Each number is 128 + 32 x the weight over its row's rms, rounded and kept within 0 to 255. Layers, rows and columns count from 0. Numbers have three digits each. The size before them is the row's rms in percent of the matrix's.

# layer 2 MLP up, 1152x192, rms 0.0898, rows 932-997, columns 144-191
099:125139118110147122144047159146088159099152146132119105158120140115116166131136109115112119123152178091122197069071177167103090155125146094134153
101:167123098093226139127112208197157178096098118174097131114105142142086082098115103102102102103130171163143179080156124174104107212133201173106153
100:141110094111125110161169122092163118091082065165095116072160116130149064152142167140183182089150141147135090109115160137138113134119139085128173
109:165140162136127110127097159124097151164178104142193134154098107092150079078087140107088118126157131117092133135133120139099088165129161144102181
094:165133113141088169189154117094160155148196105199172051109100107136110106168116108185113146117132134145101135106152062134085062153138137101130150
093:095115110140113186095079150114151134132098117109186148181131128151142134138137160126092119142164079124089131129085095113181135158149140087081190
100:191103113106097161141151146120124133104185096163159132162087099141118086120183119171176126105120135115149127088121099155146096097133147115179107
087:122255115127135170089139150101132161152116132122116091113160155209134089113101143115179145158115120179118204133102077161157127180114141141134168
085:121154134119151136157064175155152164121125106208153054128111094102103078113191153151106179097213166140149124117139106169164062163137147134146133
095:116140132143125097112132134155183128132151134132085135145136124124163142106154130179188209098181101187100132117114103138175148114145127154116159
103:135117114146098103157058169134115110160115118143119107127124077186129109113135192179141140095165151140099132063143086142104089101152136073127201
102:140181141152132097156161141118167132062097132170124114104109094092146062019156111114163198116131130107130093139125135132180097131137153114078170
103:127184148113179118148086168127161150130094086107138067138081118155111079105091151124125171098220095132127141123141082153185083127136204132133121
085:193163147118172088117083208124120138123100116108134080182124166158139134148117158098164133130234108134105169146124126152087201127124188106074164
105:106087110098132141086105139096164104134164096150157147153116155106201132143120152124118139100099110169116152109086121120138114184204160098151113
093:103132109099153124155125162106130163103112123139157144111165124188098107150167112175077060153145127118091156120106130138184102156174134119166117
100:116103119137126136193132130126077090132128101198102138128158106083206110127143087109126123087134127079132126059126089137076170164168110090145089
080:097154137120146144100063154139113161105137088159140104143093109171087109112128184155128150153232125146118195105081072140135013102142148105112194
103:145126100069148119169126115139102135112200090221163130112119134113123158064212101128151164141163142090125118163077167180119075167107111122153149
101:108108136130145113072143203062096133149168090119224040164110138146141109106093157192131121153152144107087134162115164127134060128120141159140165
107:116144148181082146137164189117127149128103107146145107122120162178107075169154091093095141121204155075121140132123108158102153171144192030150116
102:077088113152182124182067178145141163132108144165139148123159153137082068142124098141129155140139190138101104086143073181089116155128160085114130
110:105088103126102157181089158171114148152136149165166164161131173168122090139106104092128139121216153169143164093125168144081112125152149115144182
088:150125106114133106133122149156144109199112097101131126162168157189113073114135107130070174149139183138132177143100148143161120100117185111165138
102:172230170164117086099133162094171153089141113143162064072125116107186119085107182133196127124160112074101145149125096137152167150103143127054122
101:144136091134145106132133169173114129102098131162195072102095102117095146176079128134123130134203129115145152104163174116124062101175110112054254
111:151134141165109156056119139112129103115166151128159076065156135194114107139143145167107122146133165105151153142143154116162081111161121068117166
101:154105198165108090173143133118188139152128144158130136113134109093176075020146103085122133106201078132117091105150096170168175169170128137122097
099:081137172116171126174108168169190139050095163159118147085128177174177083060115126111113164087152104107111105113131169169228105164150102121148140
102:071108130117146170162089142102154140123137129143155111124148171141184129160082168123156165085133169155090124064118122135098150211138129165153153
095:131068160088124139172081142129159183151079171201206126152141165165108034097135117090125137103132103185135096138151122165151152138153123135121212
096:110149098123119128102167165117146139082078069120104117138138138060167067139131180190186118090130148112150109104122115117150125165154189092100119
100:118163120123189058123114138133203124111111086110141088082134148130144111108122137168114111124157167144128115140107105133171075128107136162076196
106:122200115144162138136121139133133137106117116123140102200159189124177133112127172098146147113148094158140141128101078138103134133150130145122164
097:171095113119111121071131131110180119101181143206154127080167111181130106133134102157153144094136109086121153129149149156130134145164125086127074
102:094113157140093174138090108106158143124164176184094118121142156148148165135155119107095135139151116183132182085116131144133160155143111102165132
102:072165121031190175109100143186138186060138082120110112143096156149107119134094129154138154115177134160160143089075137136107084138125163160163167
075:121208158162125136087103158115154165104150139182150061133154139178150122147161150113159153149183100161117157118084087141099116168165157113095190
124:109168144080148140103079192134122178094196122178116144160128156136116145113165108121082106138147140136126169104070160151149129200141117135188121
093:136112125120116130173149105072131156142160065151145079125122058079135116113154171156156201123160127112077105126133102123124076147152126147103140
105:168145161136103152108111169197165126103112158116135118129154179079178164115160112126145125144149114182074138114128103127171155189192125118106135
108:127096114068176105141101221164124160086121104178129142126134167202090091173149127096101130124185144126139140124114142151123086126103153106151116
110:145108145036128121107119118115156144120202087139133118160153107124114128122122152148096181122160120151100165125090122127168136177125187147147113
108:131147150155152107152077142085093091115119110137114013154135129077139102100123187101102171145158152136110105090110147164151122110159158178154168
103:146120126112126139157126182135108161168136110167148089139116113170122054173132102176133099134149187137105169116128052148090104165133173099153129
111:130119153137160134119093104127126154099116177120180096098218157162154150146113142094120134114151203108133171083147143126075091158180149081139121
101:084098112093129092197115144147169187110115102213184137163131174107130115088123079091169165132234092109120095129123160171150119137125147125111205
106:117150132142112100091138166130132150154098105095109126128110115075171128135100174143151152069162129121118163114110124127138163086157155103114134
111:162181132040146102162136163148118181118178086207184151152153149097142066124115092125102109120179130132131115129115118123105160171173169093103127
107:168182110132112121147136149146153123124123091129153108102131108090192128119070144124152090092134185115132125108112117141119070105154097042096155
095:124109097105212118123148133136164139039165172224109109065108153150104128096180103084099176089163114082129156095130118153140098163162137156121122
104:157174122146131081136141160126187106068140131134110127063102049158122089130095144111114160087130133097141124137128122116121105073157129137099133
089:127139159110134177150087161080168126111175102185140090120168166155138094152125115098066132099128162179152160049118159169133123141155172119186140
115:092092098109157113159098132107179103099131145119172121103131096153090129130086175142121173098193168112078136065131126112176075156193125117136174
088:145169148094104093158102159114150106121135152172213097085112144124169153118147128122084137120233135136101146118096083171171108091159135105103093
104:111164111100153130160124127118168157108149137162097101069101117213080141109145185141166214147179123137097122160127113149160072170120086057097170
088:126210138125167096114107140130183130093101147116133070081181132136149084111111135083142112133152158095146164096108099181157104160142150131167108
119:115126129088148134148115150082212102115133125161136087096174116147198136082088140151164175100149133148083152103146125150135119185151153142132102
105:075145137124186102172096127108143166097209163208137119129131240138107203132131130128203146133120144150124149117142100127064131179157139080130106
089:121206077116157147081144135160167191116146172139161111124133114102135109097141101135144129140101118131158148135149085189158165142135142155104170
104:104134126108158145133064145122075119153084068110195108147143167073153099116107136151101125096133147120136129104094164121153170146174142151076148
079:119185141142117166119088170151091145066087158139124112143123150109108124139108158120104120114136174108088173062123153117169138135138101126128127
112:130162148120144156147095161101146105155154126124156083138129114112178123076109120123108134080146140173045097061129112142170127159198115129122175
112:142133199118150135129124135116195183111096101078175095118131138186180111134112137112151155119134156125099154126138144123158149171142161103136142
097:133132119114136127159057130167125144161145129125171130121125093118120124136173131148091225124171181118132133137106129108188110115152115136113157
094:129093117145129152124088115153145146078140174171117135097109128180124171085166134136122158134209109143103133075140109142191101203171165085175072
# layer 2 MLP down (transposed), 1152x192, rms 0.0824, rows 932-997, columns 144-191
100:070114110118102119177151057103163118150103141151120115126159113104094176190068127111149162138145099184145111131138073108108086183171135098161162
099:143173151138082080122203141097094136148112123092112120104060120087117132167035130120127145169085117166059127190171167142148140152123104173121139
095:125151145160140104103132130116118093114110140181111129102147132112070096151120152075148127119143118105117130150102169134120138108074103125152095
106:136157138071103180119141136076058220200108167117140133150083186067140099130074140146174148122144152186078148153131128115106155140144112150102164
092:159116144099123171118108168142074175105097094077111122191110116156175115139181109095159114177064178085167148076125173195044177089070145069144117
084:131126159129103131103152099142116125112172153151128083120133143131131131054210099102070132126100125148077102161114209133103147155153081084176098
094:105159155175099159167125110096157122169109095108137144149189105058140090148083128123132189166121114141101105138118122112097072115163105115105132
114:122139152106154114171073157127183176130140057126164118145119163155146113140137172120126168040181146148071166125075103155126104139162213106078188
102:124174117140088173151079144111115149143133136126158118136103147170090094109136140192120177032199127117109103133137138097146058183198160159136131
089:127123114063160132164104146150123127147130108121160121075068119123120103158090131078122056041125146132118105089137104098165106158130137108215063
125:114122101118106158121110134143150161173115118137122125140133147131137172155124134110097152050110157163052168107149116094121114114184177142061110
107:109132110152172030126139083133183150116176151145094145101104140125184086121194175101120106132128098044107089121114097115156071193148046100136133
106:110124094085166094122121164164171176128126135121074098137023120180103087158175183090123120109148140159106141132091085141152059102147160161128125
108:112158111131123116089113170129128199123124136166135122151097148125132105158148158135137129071241181131071092144132142114093161148154133145085162
097:115169070134212109119165176130117157094169082082057117098167099170155177054072110157142108155106123138110148159143166149102121100131106141106143
095:140138122149141117193117175088128143067098075114135135152133149095152092128157113149181091150117144128181123091166132145168185168144118113173129
093:183117158121162147170134101124161138174141136140131091090101154095148081065090142127158129100103163112164134094147125132131168117131168125217117
105:136130084126084116121109102129142168101101113190136090120095104141090089157194172114106129098184151103049163174116121141140093117158191142100170
101:149138107182149154140168119150124178094127139151133103180107125103092092071131106155089147146152083117151074148132115118121075126184128118160108
106:101059125147109073071159090078049094143138127108132081086170112166138145140159161135070168094129147102086134119127186155122168137131138105172102
119:150062138109163141142110151100185175075082087145091091134115188134132077099181121082114145092104125101129087141143099156157147169148156110122103
096:131158186103116162149118110123167168163127074111101144118137117139187123101105097092198116078121087150084122119103115130200089155149183122133139
107:105100127139160123130211114104125110101124127141125089164161148156102144150139087075151153088147116132141164080086173091105095128163092169117068
086:060131155158152106190105156138066144055123193149076143146102154119123143196079130100143108132182090095113106146098171123156119079170108163156157
095:165118162153113125172102146129129166105107130145151145148107129147136165138088127182132156135146112150163184153092109147108114156070141129114121
095:174113136173095095167117126223099082112105204096116121099101138150154079113100136097072150150105204138113090071125099144068131130122126140134137
104:124132205182165169181152140140122112148117156106171120040191126125094137108110157114176173161149153076213171130069129141165103084056088086165127
104:041114098180132077146079157125152177153081206101202171135150110088116128074082105189135132128104078158079116126112117118224130145179131155139076
104:138178133153108131099184117103156185195107109111131137188146108141171109062109118176147138123114156162086148118105147136191128129139102123082111
092:129074165131198114138087128152111135068117164074178123112100084127166148122128173085153149145140164124100076197155181128145081159126136117129177
097:133121096094118112164101109150128107135090177142136083182164117173126081102151092104174159120171156109126078116090121152102171096083166143137166
093:106167173109128147126178177132053096104180098131120130099128111074111093142144126106133139128116080059141147149076128130098117169119128138142081
096:229117126099122119086177104123092133081104131158117147107144178077207176153114153122122163113162161138130162150178057093119081089130160080131106
101:127120149109122122100144102098175114138143164116139163083103151151139072106156142142138109107144153120132088116113100126114173184154094076131153
092:098158148143172179113115129176120185121111129109130090051185164076123064109080159123132139171145170147130141121068193141142121095099131096117129
096:165165131153086156166115119131076102130098116113152126111111063121116150151091128152168184105124144152122095146127105077130128132081149208134121
101:166076149154132153100155124119096096130162141128121096098057122148156145138145095109155048127093111178092141150159134148130108084165217142085117
114:125123083117079133123106143139120184108110115166160118148083148163102120171182115126145116032154117138060162112115130110105144087207170171108151
133:087114182046144154161116144140070137061136087130157132145114113144170161167083179120136079135068096127121176120084077091089107124123119174084121
096:140115152132163167163114138130115154129145107162125179113132146093080160117192077120065128135051163109137141074106100139096151178109094147159184
108:086115166083097106149127105115133159157116134070119177095144153113109131154124134110112073075156091132072162171102101161138100065102147155123171
104:083154113164092131124121167099132120107098112121134143187148102120078187182121145162070135148127160094099164080195135116141177150138130109108132
103:157115059175088120170185096155149179101105131082116136134133063160098178113100164139080108095121117101091141177126103096121093034143103083157143
104:094167118157166106052109144110115071105168122114141142105090061153127216096189159125125090153071101113157118156117176180134109076117144159095136
109:141159146078163090109133205184144151074084161128091128157180136117093159060171122083115162150139127080145140115120159172131213140126132117117080
096:148179137115070093133149115173108086152127123127115152168146168071075114143148092148109144129150215150138149084132212101152102128143121132143181
103:103118087086150183130118184210101184111158133126120166146110143152138081124136083108119141169130108126186137108078132180153084137107094108111214
117:106155133118113046151119166137111146094076140117160077160152161139121112152132130144147116111168113121126144115077119185217142072124136144152155
107:123115150166115145152159186104074105096152095106115138147111129069128148147089089164149153144198109074174197149097131165085119111092162149111172
100:092153137117177081140151051129115128151192111051084095112146161127129158087059155163137145123143090143169075152140121101145152177111133155128123
092:126111123136161098157055121098116091140168080043099155119043093078073115107066105076088087089115110137124126157194152165104118186141141157122184
104:120068141113120104107134096130118139142200130143130078112125182126118164122192088140133142155110114112214072085152105113098166153093171097163201
104:121122054196159116125119115151164120136064132132131109081129146171106146175135167141123090099150151104113134069153100086116105138180194134075114
115:146154045122150102127119131026135107100156093144111092104098138162149136166117172152136132108161073135182159132096162186120176115154133188132084
098:124180119077080127154115113184143191143142103169192122123107141144092111164154120144076128041147175133070151152077110134119085147187160133105129
109:140144095089156105110125033092064108151143125111103111162106117146140127149131126127109136102085104106204093141062103143102136141141174158162055
099:130170078102143099158133186153195159143116095181132144125124085143049134122143131146097161103131155104113140059129115149118101135242145125107163
123:136183107116131065119091152087147118195101091108129145155071158087164087147140182169176094138144081179155104168106093135105137137073100152031103
097:154124092131062120088165139155116106158047103080109162112152044152174057132125123147090092078121107123119077142120109140229101068086117145107142
084:138057168182150150177091126061142121150149121169147169126134141124077109167105116091175138059156107144069147131180165092122126112118154093107110
095:167054144157142090144148167151156196175161171092164124088138063141104123093179113149101153137158080143143169131138122106092130143115138169182112
076:106149123072127153181125125090077144085127125161125150083160130125149100127136158102142078189155151174091162083077145125142185168085116109033109
112:096094102156172108142164119098132155151114087121136138120186132103156119107164101127129149088048142140112134108163151155145152117165131077117121
117:164115147112128157129120168131165084091133129120158107164133157153142136114104161121129121098096145158091169065134120137132102114091114064170137
099:158049097147118190169165163153112128113179175147119176126152123104112118174150087108126128100103109158148156153101098118117115171140089107118143
094:141127159096147151144126164100117105154172145109126102129119083127067069106179122103102102083089150101125128147113149203071101153090152155124118